Weights of a small transformer language model: width 256.
Each number is 128 + 24 x the weight over its row's rms, rounded and kept within 0 to 255. Layers, rows and columns count from 0. Numbers have three digits each. The size before them is the row's rms in percent of the matrix's.

# layer 2 attention key, 256x256, rms 0.0294, rows 217-227, columns 0-127
099:145098155146119146121149155115164118212085132128095112164131167131128159112150127121124120177117110134095123102110133122154148117089150191116136150123092110081136142084071146172116120129135090106121121159144153085114148136136153114141143149154141126170095140111107171108135155123097129115105127119106120095107113114168150144122118133126146156127139054129136117120135105110072144122110
105:145158128154110141155138114120144125103115100126126118162093138122134092167137118149117105104134153110141147146144123111116095173169123116096096123134122110116140080120155113111118151146161129144120133140141111118156146113130128203137092159138106125107135103160109114174117137115164150125161152149134129121124120140162118127163161153128093118136090154122138154138116172111173143143174
100:148126132090093147147116136153155167124087126136133121139129116112132169080090101145126112142151157195132155103160104159127109131067116111152131136107123169091144099122140087089150122077122113083125133140148102141144142184143133114149144114137113161137089144135153129121115143140138130153169140128156138145127092133147151116150158132101112117123141099110133138115125153157113137127120
103:174109160102126174124140137135106171157156121095119148134107104144095079128123132113126138115108175118106126113117117157145135139105156125173121121125153151160079112135122133116141124116066082091128105147150154184119117128133132161160148094093125072140104119088129149141127165095137118134145113090104141122155135112172095135148109100138143132086110128156154178136122131131167130138074
100:122142109103128147154101139154103108117186126113133108105085122187089123114109129122181097112104107127161155133126127117120135121112119153178139093117124128131116107170150104110104126113067152103118139106180162123114097141083166151089144117107117144143142183123134129177107108108141149131092118115103139129088173159133145108115121134150101141147158096116140152182158107149113119104137
094:171113141128153086137100130119145118112152133139119078094123165128073136075075166117127123135138120113137179152146113093117160154146162100192171130176150127119107142161090108166112098155119108134101114119139111149094126144136097110103107102133131129129152174127105135112147113149156160116144151118125122101136124155140132122115105127121100158138104121123130104115131124163143131129147
107:106096134101135171139064112139111164200131147094118102099143092122134103082106122134160148129139081102066116133115166130164161131146093171112168079115148126136139137137119101121132136177146137141101112168091110122111100141106180151122145116131168104134126125128124099133143131106134102112083156112142133157141144117114138165112106138154137135140145104141149132115079100092167149090135
102:137056121116157150113107137157101137151111084135131138116136150104130142118131142099141174126143133134132166101140162104093142075118108133100114146130096080124159158087106148081163087143114155160124097138139122116082120099138131149123138147109146136129103135130098150146125148145095115134127095105160076118100095107124125144126159166083112133126123151117142109157078111154145123067143
099:124126120123100117107146151128117147168168164113153066124155095134133106143115120123108155137162112139144161149137130114148064179156099137127128140128151095117089135138094112153143104144101099078164112119090128168126147113165148081113130129118128135137044134127161109162151128120136157137125117176132156173146130084096108151123143132094111130168094153135129120119105098090150148131104
099:112120118125117128107124103165096136147173135132148120156188138135147102149167156092112154135114095098125121146102153129074117138094116119155099070111109099088151072101173100136150104143135164113151112157135121107146101144151085072137150096161115129137106097147143079174105146145103160084111116151136112178111123126152158116136119146120168120132116156146121122098143122137144134089062
089:122138156125150127120157121108103081151148092084099143137117111176095088094110114113103160130104165129137159104131125180123129099103146113150094126112140155153138145125137134141142128105136134152158129096089142098118098096105095146080144098172110140117072191148122116160142112105100151108161151133116136115118105139140087173103166155104088139140119101113132117126129087143140191132139
# layer 2 attention query, 256x256, rms 0.0296, rows 218-228, columns 0-127
116:092163123151135169120150084130157143169142127128119106111141139135148102120142156133096127124137174130112068118107146134161093133108148170089162141099149125157164120096120107126118087138167119102149136107133085038108125117102127114139139147158185122123159138123096169124085158113133149156111120138119131099135095117123100120169120139101163141114118118103115155146157109106116111133150
105:146118111138168141126099122084140099146121134137098111130174157112163164140166139150120112139106127139121109161170158131150124163146125078111145153100083168137162179121151126105118132159101146135155129163138127125159128119154156085138113130108131124157104127156074124099150130097092134101075109110118131129208092113125132127128166070124146100101125131136106174064109160171098121102135
097:129128112106140156103119091137151171141110152132131110160210115143181066101099123148122119083120122098128114106134126134098133058143121143153139137143146136144125108148148083155119127133110125204147147121092099099148108147091099138106137105088141111142091128110119134101173080109147123098123117147140119154123147144160138122080091124145134107137113104118132081117129150134120149164114
104:135170158143138158139121164167116139125120124135134157131124147125091146175094101199124133097113141096147148166124129137126161116138131090155117088138179148163139154155128106131125141137117108111112069139138122144149095117120140104139128125133140095137120116102122148089144132095144095157097113104115147192154146121131134124100161139131122146133145134082123174135139134156111131137105
097:121156119138134152117141140096126137106116148123138155146149123099146132145119153146161128118155125109093132124103153110139168133104149150144125118118112095134090136119135105090136132113090123115143100095150135089095132106111154147140152132125094196158140147148146123145135106127153105126179131118097081154126140158130151103123125169139082072131110180132141102121116140141085118155095
107:132137117106145124153122174132084144114142138123174124162114134113125096108132091127135113122116100132170124171151087201079158135156151105148123107164137128122080135112145096143128127113094128147140080127148117156139148158131159139100118149088107155111112131135174130126138120126062155134148115136130117086114152137151145092096135123121119136140122129137117116139127123106147133089142
107:142133180062145124120106156160134120095153150153143133119135121115152124143130151102168108106128113194118177119109090162114120112148140114119126125150089106139139117135161110115142138133124115144107062134109151179126158142135098167187154097134075119125093149118146170145135128127084165120120116138118137114103088091133124154141165108109136147126122123098101132126136120123147113091130
097:155084133117161111130137088102157106100150146143165115112143122140148124103102118110117118140070111124126146180150140132116118121141117155135140128124102142113117147091153098115096105153105110122126209082138154128110111119147153113120137160115113128151151117149115102166111161171125123119137121136062139122112131136134165122107059107093089155138154126161154106113152127171188096122123
106:143105152114095090157095085103106119144124122131167154114175148161180132109142130127169131121123164132138124177103103229149152151111109126140183140107134175149170096138164093088135115126136090166114108122167136157089124114144083138135126119121139138126143115140080112110137136117109094142153106117080107092127115084112183136079100153135143107181108124138122151117101105138180108117142
096:135148146081130136120169107161155100158113155147118103147125137167134127093142131119140151142109124121190105087070105116118088115102147099136086111142131148115131084142123132109092120135124136121128161123140123149179097148083115160115095135161098138128102150123133137138109121108114147109118136104100168116128112141146140126092110165193114121116128100147170179107093150071154146132100
093:105082129111086124076155154126136120152088132141130104146167161169092115106107112173133099121129103115158110132069135151119170120127170175091123131106094100147118120104124090123156131108132131106120103108141152144166116151098109147144121112116154135175160100113115135128166130148128102126187089145127115142129119168088128127128124149152156154137129139136130124118174154156103111137135